Weights of a small transformer language model: width 128.
Each number is 500 + 40 x the weight over its row's rms, rounded and kept within 0 to 999. Layers, rows and columns count from 0. Numbers have three digits each. The size before them is the row's rms in percent of the matrix's.

# k: layer 3 attention key, 192x128, rms 0.102, rows 145-191, columns 0-127
# q: layer 3 attention query, 192x128, rms 0.101, rows 146-191, columns 0-127
# v: layer 3 attention value, 192x128, rms 0.0848, rows 128-133, columns 0-127
# o: layer 3 attention output (transposed), 192x128, rms 0.0836, rows 128-133, columns 0-127
k145 122:536540498506513490573537535497497504444478539508566532554490537467446515464493497468483496482560451520507445503458478470547544505572416581470461463427513433546430500502556481533380512438498522514489461503492456597502488473585466524497513501479505511519478494542449524445487478440485434423531464443495469507543500578459473500454516491500494543453578423529512457533491512440491495475483
q146 117:515561440519442503512497460475514426450494483553483477593458571493567507477542541431540497446431514532539448519507484507494496529535483461495470535509513448511513482456475510490393501488542524562480586502454484560513453542570554422463488489482528509528513446578485545446534467472413545510492462489532538499557581534479490572546531547484477571456526532491491501494450487496546495532485
k146 075:455534540458544427522533536533466547551551475516472466482564441536501499508518482485499510551484577436514557489467538456452527508522426547478466491468485581489478462555585500473595513459497440444494518569457573473385490505474475498514487533503465482535494571498497536580467542477492550517514453543484500526440508486500486522482487441456561475517465481478471530415454491539576512515525
q147 097:553544406491519500511515423601558471465521541496529452535488532417560467453535448448530478482451492481457550523526514497481546475513471553548489510501512491473604541470532483466467603471447475463447459524551523527483558432485511462549527501531474503415570542478526519453474551451510554525531493471512483550524503428463468485519455493518552451445490481474495521469474521459440519494444
k147 101:478515475502493537401484543502536535571525522429519455388472481502529518545443458504537514502476506461530598464465522511450494531486481480486463513493507568449500529548496566475551513567535552514410532533548491436466551499457521488502520508514490484363540427491559517542500509532533584487478507539464466518495454454568574496479472531510510510521497566480472534474543499551494475449505
q148 103:502484400445511550527528504530497479533451585498546557523485481445485469583477474475466465488468490503494512535511501515509459596449554468519512489400486486471523519481445464486513497499452512567501454483489366473501490477459493530507470520486526547445513560478421471551457508502515448477512473517511447494517479491461471470498415485583544473455521590479529504533484495496476519537628
k148 103:496451527464512519455499572451555423448449546488576483536543508532502513530534503449530513460448551494461482460463489510523493457516519475493479459420459520509474456537531518567408595500562503506498469451528581564552454525483458493497495477532485484524532530574515468456477483537439493523492524446483495468541419480523555480476500520578539558486432467522475509550517464534445613512486
q149 094:540539473480506505512489470523525578568529477442447466482520437434452503611564575406502516481526502497508473497588543515605528542576498424482478494527466488498415457514488511550494472409549460484496546538424526493483525538480523502525531512402452503499508490525485512499485509512550549533474437477468550469538473467452477442503482526470508490420517450497525471468486530511503505544485
k149 091:433548475491503459510474475575519404455482468580502526507537452560476489431498432527493507541438519432484507506494479465407425437429495481546526423553513510512478512592509535492588436444527544547447508490480519518511465522403486505498502461499519495528492464447443497548477477507478517574497551524455504464523463486555485537483491462499475510440501547547457455490510505549458482513566
q150 089:452513542577563511484440488446546463460498449547560540509484493584519523457434460552508485524412549560465540522448519509406532455484498551517542492491536499510522494428501510496481462506516498509538525468609499437503483428486475493498489540494522442536516470522524460514492473501425491458505549529529588534507489503535445597494491540487442477562435500537428506539503570509486541455500
k150 090:513467495466451456488512522462394513531551470517463500484520553489464520573549534424487487475522506559521483491556444503604599549546478484445509513418480471486503521449464467484431532523447479474505501505423458454491475576562445491501532462515512480470520508443461558432529523490515489524503442441568487554483485516448482451579535483486554500548583443440501515507496493481500521516466
q151 105:516503519438542510525490558474478471499466469508498550535457489532509434492539464507457569516443477484510508540599495510556461556469490476459497465488502523455497465564482483451501567591503453501529488417506463436478462472497467482471538586524498520572501554484504594522546549505432507439511467461539466523525543522463528493502538470527540516565590517527566547442462486553572532430543
k151 104:462617585496502533536519479520543551542475571460466498536522465522485418488429564422531474544494468464450487480523540537502478484530482454563444464488534473458567440535519466480456615490473470507488509520506517521441525524576483523508488499518453483536450518555533466535509560540446524535469460490550485454541530461460504504481509450536503565536498543432479471554545512423485552487491
q152 102:456524513498577494563449502476402564496502473483480466515451490549492506577521492542489527471549494542521470471547496404565502591535463461449493544449546489479480513512453486505504528532497462497459526481433468445490466548481431443525495500428486512599554473489483462513461520442519538500487495511517618500567501525477510511528584564506452541546475554495533496556468479520520453544548
k152 101:492536586503456495530526497528447470448444510550516512497492431494473557528508531447441500561511533521411472498489512443454521470542485535524516444538505446485495450583531511545533474475562489456515566486559506521478476540518483538522534468534466429568468505462393478541473590514446458522510452452538494496464485610497445498502456415459501518518511520483412470486474495504510543554479
q153 096:511514430545522513472580528409501455495433519510461532556394476500511477556476438517518518445488549491498548491511444479507549481438471490438528494467514501453459533535533556474551527576536536511460532552550501468508510488506474504540541485463514559513432558440579524538508501460488447528538502514434524558513518613470537526512490544558462509563492497531534479547477408515476493514553
k153 096:480452546509479513538478503478539539431462519532501502469499563479434507578517564474454510495542493556498506483492539523562489472543478525444417502462490478562446493513478423578473485453455448398536524536535518491520515483498519477517561427502455459557514498601469530455473571496504484484474481479519482461558499509436490439506556530448476521498538428459545436531543520429526542530423
q154 113:491479496499516472578509518498515522427460489492490567518506511513407476475507567506562542522547491459516508499530428543496529541536478501537534478499500490538554452554477590418516517442416517473489576486451499487426541466517527460506436488464477454512525468579476442456475529413511565479444494516536594547412464459521461478522537517511548514500479464540517463406491518489477480533473
k154 113:526527524476493481463455458495516496498524450502526494434508528444576473526449565498500560491489490539516533485533428498486460513508531528515467441565540539503573525461492430537477455465543567503428471528493404490491475642532468421507523517522550587462489475447449509494557502519527493519489472537506524475493471617447532540478423482498502539473437460525455465473478462517511494543469
q155 101:395506496564507563481444498451467493453471482510504588463518470493494552520514551553507573502531477517578470444523498521519480470517592547575513552460476481550474498498519428480476446448533472436464548454494452494468587494536515511460522453508484473494575581536505522520414477526512527488498479505550507438498487527546508481382527560451485486501433466542493505521502452449524484508502
k155 098:463466549498573500534474449511488468524519456565495488566451477512423474522503530519475451554512459492539473535538463478480523524531394515465562524495490392508641524523464490464523524514533524492522506425499513532494497596437471503485463457436531497516511463458490445475567529431511550486556513516482496546457451537471497535512505524555522495481488463602481471505438573521493468497519
q156 108:535555619515519523508461531490457491534496598477468585485590481499521599507482464528458519510519502497516494469463477460543507519509549572484545485481533483462503561441490487465494496484452476466525436537454502522554484513595425505500467467490476541514501549407413512485462477469521477516494523480501440480452470572462545449475558444561531535514509485561462459483574457510520495467503
k156 108:470477481554533582442538519515466419502407530435502537560436455467502573492485570515528478466544460478491493542536562496438475437547565448484536551610545480556478468482457528446549546558480499537515510463527531529492448482469528585513508511487459472470498464501561443555526514551530559511510529574534520524460526531486519518484452534463468427487444515537500485517465483471502485482484
q157 104:485488499549544494472505534589476525510461556516421551566477546572500481580477564486547477500479564544465522510547467508446504471443527471518501476447471481425488522477443548493504435421510424519553523497547438439516421520469466526459446471442527463502489491504574534518474476518491470465439517543481397576511594462464478501479472505506492462509525513427497523504500506508474553514463
k157 101:453509432489464482489510500485477442444453506563523466521521551505479460574528440470434483480493493482484489438406524502584491473535526505491502500439525553534434497500479433526402588441481466491513483477382501498522420522585459431520516554524512529547507520452490481460515559470496496445532492469544518487546423538531468465540518554508517539527461521521497475546475526498513516463575
q158 101:475420494503537506535536518514549500477528388494517509529528453504564486530510558543425461448484566462522504533467522501505376454511479488445520518461537544569470474526524477522515487523435464464485469453503482511467589565541520464544515449552479552507498504446483458487482519470477509542552458452541497536563459489522508486544385487535497409515484484507543497490541424495546543481565
k158 101:544444554471530499460469410462536535528521485426485516439495507549521477479411536487503504557534432519500462507506477539438530457472516501538514475476458451503517521586474484448502513487556532578497500524531441487516471477507502522500517464507500460489550457605515470451410510533479486472486552479527464440407549443407451474490542493474487489510474536493434542434514556591462512462477
q159 103:528435514423451544438474503457481472454449446522459437543439564548586485477477466492483520497502501518557467495477494403517435426481481527482397561549487520532532525488457487476476501587586445524497463491459502491579490515493537465443566514530512535495489459525503504502544498461525452484562520470526449408515516516471527596501512530558470531517486553462519510534460531463505485517508
k159 103:470510549463507523593515527544464584569477476517477453517461444555508491498504523543466514533508520494454539505484607513500486540491476535463559498489482504456439465506537490475568518526463417498538532508556562450476555425545494448493498482434476493504479555561496484552517507490423539474477537468481503596526538479500469519510512465435527467577503471471423611468504452507576526499508
q160 160:471502473478484561499551554459447495537544523510506454431556528513530511532407414549536525519541465412540495498518507484483422503455497479548495468517459518498481412486459494465559500478545478504492498443528547411505471416430493493497523557512464526469524569535528482519495476562551512551536562559540517532445510444590487457417539522490480536574468514474456479550492502544484506523520
k160 086:493456549463553500488540541539518503495535509470512505510532441530456516504446540564516493545523519508491590502533555507442519428501548506441525518546561533527536490531552491527557525579450553547475558575532472459428550495474502576467484498470559432525534476471561482609493483481557480583499490552463460431460460454513531549471503452496510443516505493544441521469489527571488517464465
q161 073:535533496491483469495544502553457442488451403540453496519472484435480537459507486454510537520482572505470530525443548515514442506464502518429446544540551535483487517503489527440496534488443596478499524514421450555484430537584483456488504564499479357476469445510513472503488457548467479505517531518442489498491557538437459479537542467501549546449570512508514493506540567521530511547472
k161 093:531507502565478489489488521519542454455476541480483540530530569498493493547609513497534507524446548554451429436515448486529542512556453519492488478443475447519435545493553502517416502480544480489594461457450517606562473514509559424463561488495514544474502562494504509446477517505503441463463464423504483434551495513449540474538437532480454479474507428499534490495517505466457524540548
q162 095:440526474496474564563515555422494517551526580503537503472530545560519478481444431573513469494525441406607501470494459514456464507497491482504491479515505544540547445487492476471550469443580470488553447443495528411514539448477472474506542559496440542408495571516485475505486473537487539501502510575555532504458485460569486482493536517535518528569473515503482495540546532555474495510496
k162 086:500491512497549502484475457482480504512522454500540501466495445557501500456458530534511499493538512477526604502511556488451458437445560538474526484544489561479521435523536527482646513528472525531502572552492496411401493478477474615506462480506507440542548479457534547602479537490543529507469502613461493519502517494531513526467480466522494480522468514497458541449467499550542490467528
q163 106:427572498532509558476507492480465440531503492527551521547526565519434519440470444525498448493518480520588490506469464534554564478505476600539473506504517458507554477473476461423461423516545542430469572518512419514529480471535471496499443471522502466486540456491507512469468428500448539466453506475561539498466532533448533535472580518500532486446480488548564477488469441543525421455538
k163 096:519473506488501510464521473470501465527435576455514516487512439536531496511565463486474435494535547508464590514497596511460516490497506521460508559460538489460522500401506487540476529518508469509521452526509463551459531511540596498480608472437507542561486515413461489491502505451543485525486418543486458472546499521525557406508379517502510480493516461480465509555571488537556470494472
q164 095:445516542484510511586513435519476528539480481412532447484521434541549531449538485522517500547524536459508486459534524456486503519437514476489482461505487520523464485447503528471513505441537504537581436547437476476433456481548401433487514553473473554560465547593474466538463559542482523486548480510460527466542524494479547489515509544550509491549423562476488520507490587485503511587439
k164 114:515446464490577501471452570516519560451534520540541479567460525468507528489479504552464523499476471495456529531525540513472529453476535514493533500522546497547577474539528440525564529494474564467420567499521554452456469494464533605550485482547546440430590480476542544541524472486537461550508455539527497471400515511521492587505530471497539499515531452582468495455439514509493536509544
q165 095:471520415476477544526511535467543459549532521529483527494506594539563431428431448511624527498460494510563477501517471507476473536490505466508472499489486534513448481521479536459501549441567468558479403477547460424522451469466435463508506583525446538411485507520448470511514503515501497509499445497553494516571539463512479551547510574549501507481421520511514499485453476523488516559511
k165 077:483497571478543497399529467444516497553489490435534512427568427543489462485518451522505508422441534496476537497460543503518512459521562539488531540487535494468489511493478493490569518530503471458493586580487545436449554506534555579493490498498485455585546500440500562536502451433443515539521471544460531471460455505503504478488446492509471498555497466556408504448495458577503505499550
q166 106:513487526404500472556434545456532519530567483522508555415522455515545449447466499483560548505521518522445499498497504517452508525442466463550478515478552548510476498490434473514516522475533485558557436520457486421509445468485446419440470539529460529485429558522417451507542550559518476538502511540495508497544518491543488509488515449537531559529433568437479541498554571515537487564495
k166 094:494472547463541514443561526487486489569452511446495549508531377536452492509478452519531539539540522449454536558518562479487462487539640495505515496490498554462444493488504500442526542550500512551524479557550501456411497498506530542461492508516511482598538506439543531584501498547452516535512496569487478473438456524509553528499451454549543475544498511546440496473458529525533493531481
q167 104:494519490484501496458487485476442495552521549500451439532504509516468546425540373521532550508509527496458448592492455453505529538512455487534477511512484544543514466460467567482520539516512487571478548544481523465507490467518427456463520525524516477470533477521434386488541450455540463512508473485525539491475573487473534556484606521474486590515445583434519500524487498527458467511572
k167 095:476503423556504439456534503472527525480501477498559560503459467433449541499528548483500557444574501552451570502427567445475455477552496452527489488536538456487425485413541553467552540508508482534489505506548467451418548488502546590491530518429465508464487523441556539521475475520495477521429469489488501517514538544492492541509447510439505488497571450449422503474493506519572485545498
q168 088:501478482507508542566510512510563539529500443487468436432555512558534497461439450534565491547470470515525535494552516425461450479443463461452468472534525548520450465481487521478512479431510495519555396475544539419490501504510460413467532556463430566489487555538452502479448533548532524534532493508537430483542532459490442509513504550532524545538452572475524537506488561510529554563472
k168 099:440494524467528522450522464452506529504475485456490516456527435570502488452471493521488541498526551429502590512464570524463512464492537526524581466523497577470497475527511502479577535576518489537474559536499510403430528504527494544505466525510476399549581454464537523633481417467445507503508501546471536513474498511530499514501474466532500457558515526483429506454511492563493531494543
q169 083:528492512536483461461480478521568450452471513553460498485450504531495541571501552462532414501496553524497517466503477558499446442518529552560462501495468483519500496463518488452473471533471512512442522530597445518472533459547587578500397492512540444536524545496520469477542490508531557496439473447486439473498489511524493510448483479472500388397455466457447500439464426487445522483486
k169 090:480489518495492478535528515507474495494583546542473466504481553524513505508502495486464485504508514491511500466491462476562565558544412523485506457459540457555524530496472432528430520389463428553496458429453520535544516499548412361529561523488583593476494468525420480427508490480499504457537524479548462498517427529454497470525524546538483502518528488481564535493453514529502502523525
q170 103:484564494483506494478550509487464417487540467509523494496515541481505426505493474561455549515483522486598543550562509540530462504500517473435533499516531594488537504504536482482535540484585615494534525424492566537539497558481472489501539538487434423472511511491564521544499447516508520512498562534499513450446536509436572505526530569507534525433598468510476482498520509509542409495462
k170 099:465521527541474537478477411500553489577466529484501418540483506519503460484566610478496470521470435545487500467552503513449518477471522457575491581506519418496534489530503535541530480462486469477528551528518462546496459505477590538503471469509463556520505495526523491428489480484482479477480469509421588518575578422494473507456515495485417472461424478525512521500500580512501457471572
q171 107:495542546526498512541504499434537527478499474491509509394490447504492594441483464450502525512527459471463552460452506492491498499470515492460561546484497456495545569550522456473502552502477559579536552591486504488454502533438496494496445508545483496472455446487460504532526510529482540510546538586519521464459474485569508455493460434495502608508570512507405490563572558512484484458567
k171 088:594471494454436465543502573513446476484464490495472519521530462492542518418504557472490557523538629550503497523543490495515529509474468465521460477500418580483451509467509549591500453523520512418538502489503551513497498563459504543508465466508464496545469533492503518435536543561588485506514443551465526530486449527557573560500552493557509530491542459459568528540527520474472482499460
q172 104:480463422549484560433531519451520492492386519472521486508525518554487571482488495580513540513547589416491469455528456451503504484441495518436501500485497525546427492493454544456559461463398510476439460528520483541508540508537458495520552485520474500434565510525530447473518424482439490496579522450490536542466507507497500511501575557460449512546461495528489468475481489565455509514541
k172 106:504477477501561479516461503484472517461558433495554498442423500444487456453576512543453498405473413588478535506467511492546518452553492567533485486563545447512451535523498464491529478578517509481532515477436523457465538521484458512454579455469478494469446526543490504498591516500534469513474497550506518496469522558404455464502455534455475566495488446441473486529555514436520522513544
q173 083:475493461533441473523471463483493545526516518557463514511493415442475478502543542507560544461524502543522468493490475473464546470526443471504481545495545496552457499529451509546506495410505446504540450405463525492581497493510457408510542546464507564471465576494453440476483461536481482495563457468524528536592504494547543567509514568462549475522437546429492525456508507437537476585477
k173 095:453491488488584537461565512469500503581517446493482548457509425487488558484458471542521535447564456438471531551465524479436425455521561474472531494511534497495481494558513528418565499532492565527456505537535454489438503483436533547448457513467505400569566494446490532528450463461473511540543536552448505542419489454492476467450491497514486455530487511575503490502495494563529524493541
q174 096:491506487560477506550505526529515496531541547452510540557586493472526564560520494513461419495511501440504451548488486464547496584562525511572571507461526588467481471516469559488470474524474475532447546460438466481399528473529481517502484523520533435485556450458437442522490428402475517528466462505487591553482487495509521473544503494535551542483527519526537516469551469466516461504569
k174 117:536475414492546506486498505515545471455488501503560559506476516483523511475526512459567509471512462576444456551450441451507496472516556475589502449559501489525523465482500558551455510479482527557461481530553522557520432529470527597530515418505501468505519524565478537505428512575519427510399529468540519544515503505460479525484458505528448456464482581476505489447491502582429531457517
q175 067:508491489500535554497532442437564506603462555449471524480440482525632501520570455484534488463476526491545508510530486526532493532539565474450480547474512515532483511529487553496466465508587467565506528510488497460435501489542517576485528521448549494564420544516512539561479502445453443575466432471495466497541533560486487508487421483592495472501507531466534539542492503471496478514554
k175 231:429465546502553478506505523510496534467480431501478501488507415585496492537442477551531510537555506445511564525491597480455466473472552487495539481509492554497500434526538478495615501509475492524503556531541545394441493483446455569535477492523473427540556475499545529580457497512555522545477507597489482487509472489543516561472493484557481464537476549495449541473484533558495549478529
q176 110:519524512536511540496420531560635511539490536432541495491524492505527509531469484498467464469505506585503534484465502510522471537490500465400475468532537511441504550478542543513506521461481511450485460532459479573480462525531482442458490502498474560507474532418537508514431480560426539571485475494382418550540432490467464449456463481505518471492538472563473552461529512561523495516486
k176 090:471520474523585549418508418481475459495440515464430540451416477490488443465509489546492459468474467449541527516491508584476502467467581484482453466594493536473491471581500490521489512481491454548518519501489526530475430500421527602520524522559457483519501468535450472568454465526533585496500465520535501561425499454517448441503465499540492467508481542503490445529481483541492457488551
q177 106:550548490510507555475475486402573469523482620540464540472421467452507573435533427464520505444443507533579500477428501514498525475527482541522497540485517428496493492474456504414456475502507479490524489531493442534541551486501564516580489480472583585473498567536480551486470487519482487447528396474559504516505512518495515496445492498465534503473468444463491507494553491535527486459502
k177 077:465483533489525491531551562497472533542500514495533532568474403496477552478455532509481474421538509448499510526481584544531468508510477442449467439438442476551537530516512553566553508460434514514443495486517534499445544533447431527434480491476466448529481479517537494466530509429520586542557530556477483470496455469528511478494511529500532549445559448540501493533519476467546482417391
q178 104:511499473498499489548492459515536428446494434501497539546537483500443529411513492509507521459435509529501451544456504493502496596552474477553477487573531540557520515449488463505435499558396552547488470531487485555511484566520553524453476517467547441529556459549458458463596442475450531535497532492522440472459490495514417503417497426496491583434509511464506513509542478517516505512529
k178 144:453525509486534455484529459486495533541592443448525518449536421534535490496462523520569514515571562446487578492510523467451453522496555502501513521548498558476561471438553515438604543546575479512501514492525530425392480467463502535480502552515461472454494526487559538544535486516538526547450469611508473531489475469534513530500529472515516450504431493439483521476467524560503512501486
q179 108:459539503572489499399451550487560507537487490546546470455441477503470537538485419594540537502522504538557513492532504522517535554514531367521506486509478517502506502522495576530559432519609487495526535532441509476536510479412481511533526548513485475472522522511567469507480435521497502443443459511461575477527460508534540538499580550502456515552481518500501468562498544486495478487558
k179 100:497467468487479467556485564494482576446497482585538526540515446434428449468538514497465508506489517580462495507491443486562551481466478515516540439499514464543489484445513501568510461440441556442545502463494520466508478529481474517448496419512493504586493464494418497533508516459514482568502500449508590582564475470452482467525461466520499525449595431460543485470525557479474506494552
q180 101:518514489515529558517536462529468571568453547475459544468520448481491600557494487490439496514543448508531436485486548483576543477465542528507527480417492441463411485466472448468497451399436435443576449564474463500458568503504536531505501472488478504554483528485486489514394542492494479497555517443529537458496499508489532506464424516478513434530470498573530519516513501506446496512488
k180 096:485475495560567527453487511509517440459544465536502519565459457518525506465483469554491506472473455442540451531486549494465422479488524452480555497571451469535516501521475523446597493540521577518408527403533582470533479576478500520595472436489540447510520490454531401474440501489493525525517520493482499499454499529532484478548524553483485514476517566553445437520459527477491550470506
q181 102:556535455477473453433554486513507506551484520528476526487449483530482448516522476466563474448521428485528502568492531504438459486470448465397519485485473490474509524548470549476504539439477570537459479574516552536486490496490645556494496563501470457514465557558519514528554530509539549551521569458513463534470519500564484493556481491453539526418505474484481524478433429540479534495550
k181 102:552502472563549504460498528436557555508610475472559446452514501519489465427452494505563494453474549482520521453435494524511503497497533488504463464467498556551417502465528475479579414458489515449541531511520489542518555527529467434587468539503468535504538538525556504456487489495487505504450452535470433470550497496544469521441534507530361538502508477522563474502546459490499475469534
q182 098:521471512552503522511455503506583493566561589476485492549533477527480537468524450531462512529484445478502501500456504484443468456403525558507525448484433474491521446444516546496529544450438483493507455586510480528480529492530438489485484428512497545475547515542487463493453505388493397495550414523474470513532555411523490473502445506476571480501455476513534531499482455569494533551482
k182 098:545420457515525464404492488456526542523464486500579531594438532429533479533502491509546505388489393433515501489436534536489441508489478447421439497540531490499456518443502491478465548519482566519441501494488493504514492492543506544519523557544512503433518466579535521459445522473528545448537501460479498476454467535472447490525479533526488527559541506509458422486516458484502461555494
q183 094:517466507478469578514481537542397459578469515545569428480518454495492492472559512514539409459523549518446474420514531476514450532450431457523478511527523532490516490490437502511475495461489465501521449479458522513532512536469503509443450512567496532456544478485520485527526436521563578597555580492537413468541478509462460478478470488458562507460552477469474424539532485510549484483501
k183 093:506542467502515513454575553586562512545541504464560496435469449534490484442521508532481509568448447488474459539421543483424541489521535468546491564508555477496459510506527585505491548532581515555493467473505510566489449471443455494499559544471483509542504539504476476536541474480427440458475516516488485537464565491548449503471532495472478477462489475601482587534537551470547461473536
q184 100:528582482539538535554449546458533477470595467446520463489525466510532455437447488435489512515452468534525544555561442449445478492548498559510491493489463484458479581489519491462454579494460536556464564457579566519495414449523540486466443541507538442534549503481472508499502499526499465496544411463506480538520451480503438524488452471464496533490536480511558565452449495498537473503540
k184 096:466491505480475473515553446529450523537484563474495501413486547475516514478505553486554547464523527454520576479510507466519533476504466544467470496516501553467560480555494485452466601512489487519448538591483475491514543551482518580547475536448409495473483533503522552503471490526508620531501446531487462523495519470568531561515549409581510471562539551471517502531426470512441492452500
q185 098:468464516488423505532448553450638417460503494428531557522600489464509508461474551517439523473471569526520537501477490517523513455497464557500532454558526439430466497482570526501521496499517546489484459471482559529520524516535496444485509456460439505463542532493551519494548453465506535534520530510542400457451466518464512474434471532470477560473532423473483488481517488530480518434454
k185 096:449531507449539541450467361543483510606531511462455480434459522476486431446514584470508466572475442522517533541492507528469467460475525464452457531572512521517509532443450518479499510593478436531534496482488511451527486500389543514436483553487465447426560497503506486465531494521543576513519506559506548511514532473502464518509497534498519475495485514513538497532527479506510436548444
q186 111:482546484459459527465475527473479522527535475500515534489498451478511549485503516486515520486471542531465510491490526523501467502463514460555502438457485520509400508404527452468522533450443496467520397546482389530541488467436513473469453582552490496405575511501446573494561465534508507488476535512507486610539457462445568469446428463496522493451466457551474496477512495501512435492549
k186 109:559450412480552506412517519519519445554502534528512516492452443489488450449540477426512514407412512493509480511497545506504516510523528470529559547478490470512554561529433549444476521522542541462523509475499519551511480510469579515487580467464478521545443535531539444478571505496443555607528478506524465445526475420531497464509508517495517560450471519553532520519527562554514488471552
q187 100:524440430517429526475511492496419475453416441507435549524501515462466536549463466492499465547506481513449442404486539402483514520470534501546507493501443508534387517511498377547534427488534520508494500481481486505496506533483529535493499510471570459472459508529456539548541512491500487575576508508541507518487560497540475553479515517402468571526507479509493518504446517538507494510429
k187 100:504551568502554431538557398573460480481536467540511516527482490574466463530562484496467538507508540445538459492490493498532431555549438592488505596468497442444518511481446468478550486532495462373480505416493555529526530451488518469529559499557502506527476543494561494469560483476498475496498486470451491514500547557510445479459528531556524502446484444523509486486462448487533494481495
q188 103:589546424567472505519502483522495480483526522525545480499478487419521538487503444441577445444453590421535524472459502435486481488513503549553523503454472463542492528500477534417450533488472503473433554496518539518475493563517546485523412440474478492493501412497521547507449472445527494545562459531542458535484570468507442462528434536481518511471522464461456470520508506439489524459434
k188 100:430482506496498433473522538561505522536476513508534392446472498491499514519451569497402526447523559548519543461463534520454534545466476516496435605499520575460514535529480536506552524491509527514392468522458451475523480496407491480517498536570489502490547480514553587472463529512542541472456547542458499471439468528532533564495542518477443487502483490470521524503472480535542462423460
q189 107:457456482424483473478522544525510507531413439520466517610492512472537516485514470559512456503477551493478484467489522519489526520456482430447522445520523530507505560442530507466539484533478535480494430523462417531535459482490453449536484513544538477473419497377481545485511466490476549549505579464384487607498550486447485513488488502459501492503490577496537490479473502538516515581515
k189 105:558512440562518475439515470465493531533484547470475555412452499491528503511507432494493485460486514521450535532473531500554451503561513568497483555455533515463437460495485479484517503461512484458491539458496550524474445461550595474462556520513486466516493541640499431556464468529491447550478483507575488440513544491460550392481470545482520529413452470509478514508526523517493534505569
q190 099:478536508606496489529502508488444548536438494521405523555454528446507469503499559522485541465467545489535463497499548510517469473440525491456498472484439521426473500500484481435484561532449468478521494486549480538490477595454535487428592541474478457580489559421472548495476497444467498454527553501462512498483440473500541448466458526462582531517571541570423524482491494519500522547494
k190 098:467519450546517542472453514499498486490502488570443446523389573513492465504499519478523509465566434503547519508501546522496396522486496524522504517521492421494519498527526554436601583430586545431508502459461528560443468546508575518547451510505454485526511566519484497465456548519436550511504478592531514513494512464549463527473526506525482528538477484505524428499540483476518538459545
q191 095:533547556493413458536494477541576447492468576449494584523497512445484483537484507537511455542457486537546497497523530534453526453510576489540547472565460528430546470510497431535470454520505480487504439519519539524527562513518513570525496411488534461421445506454494478544534490441565557514464464524468443443521439469441470450489476448450581488485506536513475478499500492501466544521434
k191 096:487475481496471554438483449536486523529475515521564495499456581522492498533503475543622483525517515474496441536479433519494387533501481476453475491469532523527553544463464569493532520535469506538478465477507555505539440412500472423467461560509479522424567494512500535531475435514536485492529599494525529508543525468508524492506484543605436471506471441563567474439458524516499479488518
v128 118:544444505536512447468504494607574518475547531537560583468506491525434440537511497484528481587490461547492480484563487476497568480525484432536501532495550499497499441547500458545531466500481470471530489503507585482527585496476518443497482417533532513461486484462508506498528565440496484534455521501462436475534542530556532491484463495513494380461507522543566549534460459514441538517424
o128 113:519491520505470478500533481523521446467412508489449548529491598488454485487434459588494463563491496544525510496506461494490526510468519542534463476556520522492556487535436511523546504493502483555484488504503421498573493499425484427487460377474487546536548466545476502471429481533467505524525529487476545531461464525427440548513450462549511533523542500525400584483465515447549453432483
v129 102:516491466522533502543551489493527454496483464481454449508588533489464489503497448523559403459465529469502486510524489562487475472489574446412449483490504526443541408510496518498492515472498549514559439530514534505524522466510492468526576549539485528513518487543508533469502573481480574450558394534497496535550432508531539517454555477448545544519445521482482448479367519514545479519459
o129 101:461485496494471466490537501513529442519546524501602540470438453430497534513500492535550461484423487472454452497505528499527500532465513484492509529537447550543565480592524421502488531518521520446507412590524558557493491523489522533504583527511518539475485506506527500479429449442532538469470501441469483493527481522518444569495522540548495452419519447481522421566594507481574519470514
v130 096:482511552550505549499524459499529547489551489520546440484444435529496475459510410503461501494532465465430474476488498548591508473520433444553497508498604521466488476540440457440484506416448490498440500538471451500452558530513488487501470569550448555546511441521532491525507530476485530458455526480479482479544512527502472505529485595456549472493504502443384419444466493489490519465540
o130 095:539496484451581487480534499416511479463496498503563511441465507521462517491479475525478519561478469443406430470498473538445492515467440400513484535536565472414521483515519496550477457519482451479522507509507445494486432521479479551508535506480547417497535489496472541493565511482443522449502495572469531464395479495482450448438507549538529562522449497498514444549455547550574450489546
v131 093:499468593515447525484515436457451516552484549475444547539424548482543473465502571545452480452485437498440474498518521503521493495484521522533515492487479512473597513502553478502503530529541462473511490551510490490498485507492532507480586491533521487474572497489541536514555518498520417531465547532470539487480506391510541548512440546560476578503434490510492414424476471440386494547483
o131 092:546479534514516525487488467505476548540539528446484467541489490518458474540501461522537530472563498543402584501469515562549461474432473460521525527514410510524453520515419523458489452546479511467560527478516446471491486480521459516536495477540477602600484463514524573478596524477479527509472428530542439541512530533528507458505510541494461473509531434524455499495437561493570511581452
v132 109:503472520518489483490527471574482544482474479561432490513528527535438512527435467482477475474490460492494463437514464470497421524540518502516488554452526517544472554453551452481489479495496436549441461412535507472499511440461517523388461588508486479530463527463502514506507443416521475446474589512479534496510494438535565458482515521485584465410549536477495549487496466440528570561474
o132 110:427601522487518551529483489528445517503450508481525479504499476502521484473435472525528526536549492563469498525526530484501532565547410541427518538550487566521523430562456501460458544475497462526478507507548443431525395540493524413452522530456507502567530503533458479522507559517483546506497580517420510554501555510473511429564548486475517563521503518526540541471512447530553494534534
v133 107:510484570422575503455437464497466509562494467485491489510522497509550585524513496505444564478472507447421496533533534529477493474573506496480535474542466533525585603441521469463498508434533484494555506512476430535482510580479561550491438474463518480543511518491579512520549449442488482511514490517485597559456536490522527499513492433507456512561532443512515533503526509461466441445570
o133 108:523441487599528462510513424582481485493538535499541481531588471478525449461517479470489491474523473502488506518487586497505525481514519511503504471470482464505486459473502430546445536509469481530497546434457460443462510473511404483560463492505469447532521479463540533498545534422535420491487402410572461536463540466539595478510534475453484474548505511574549442465482495548470512517471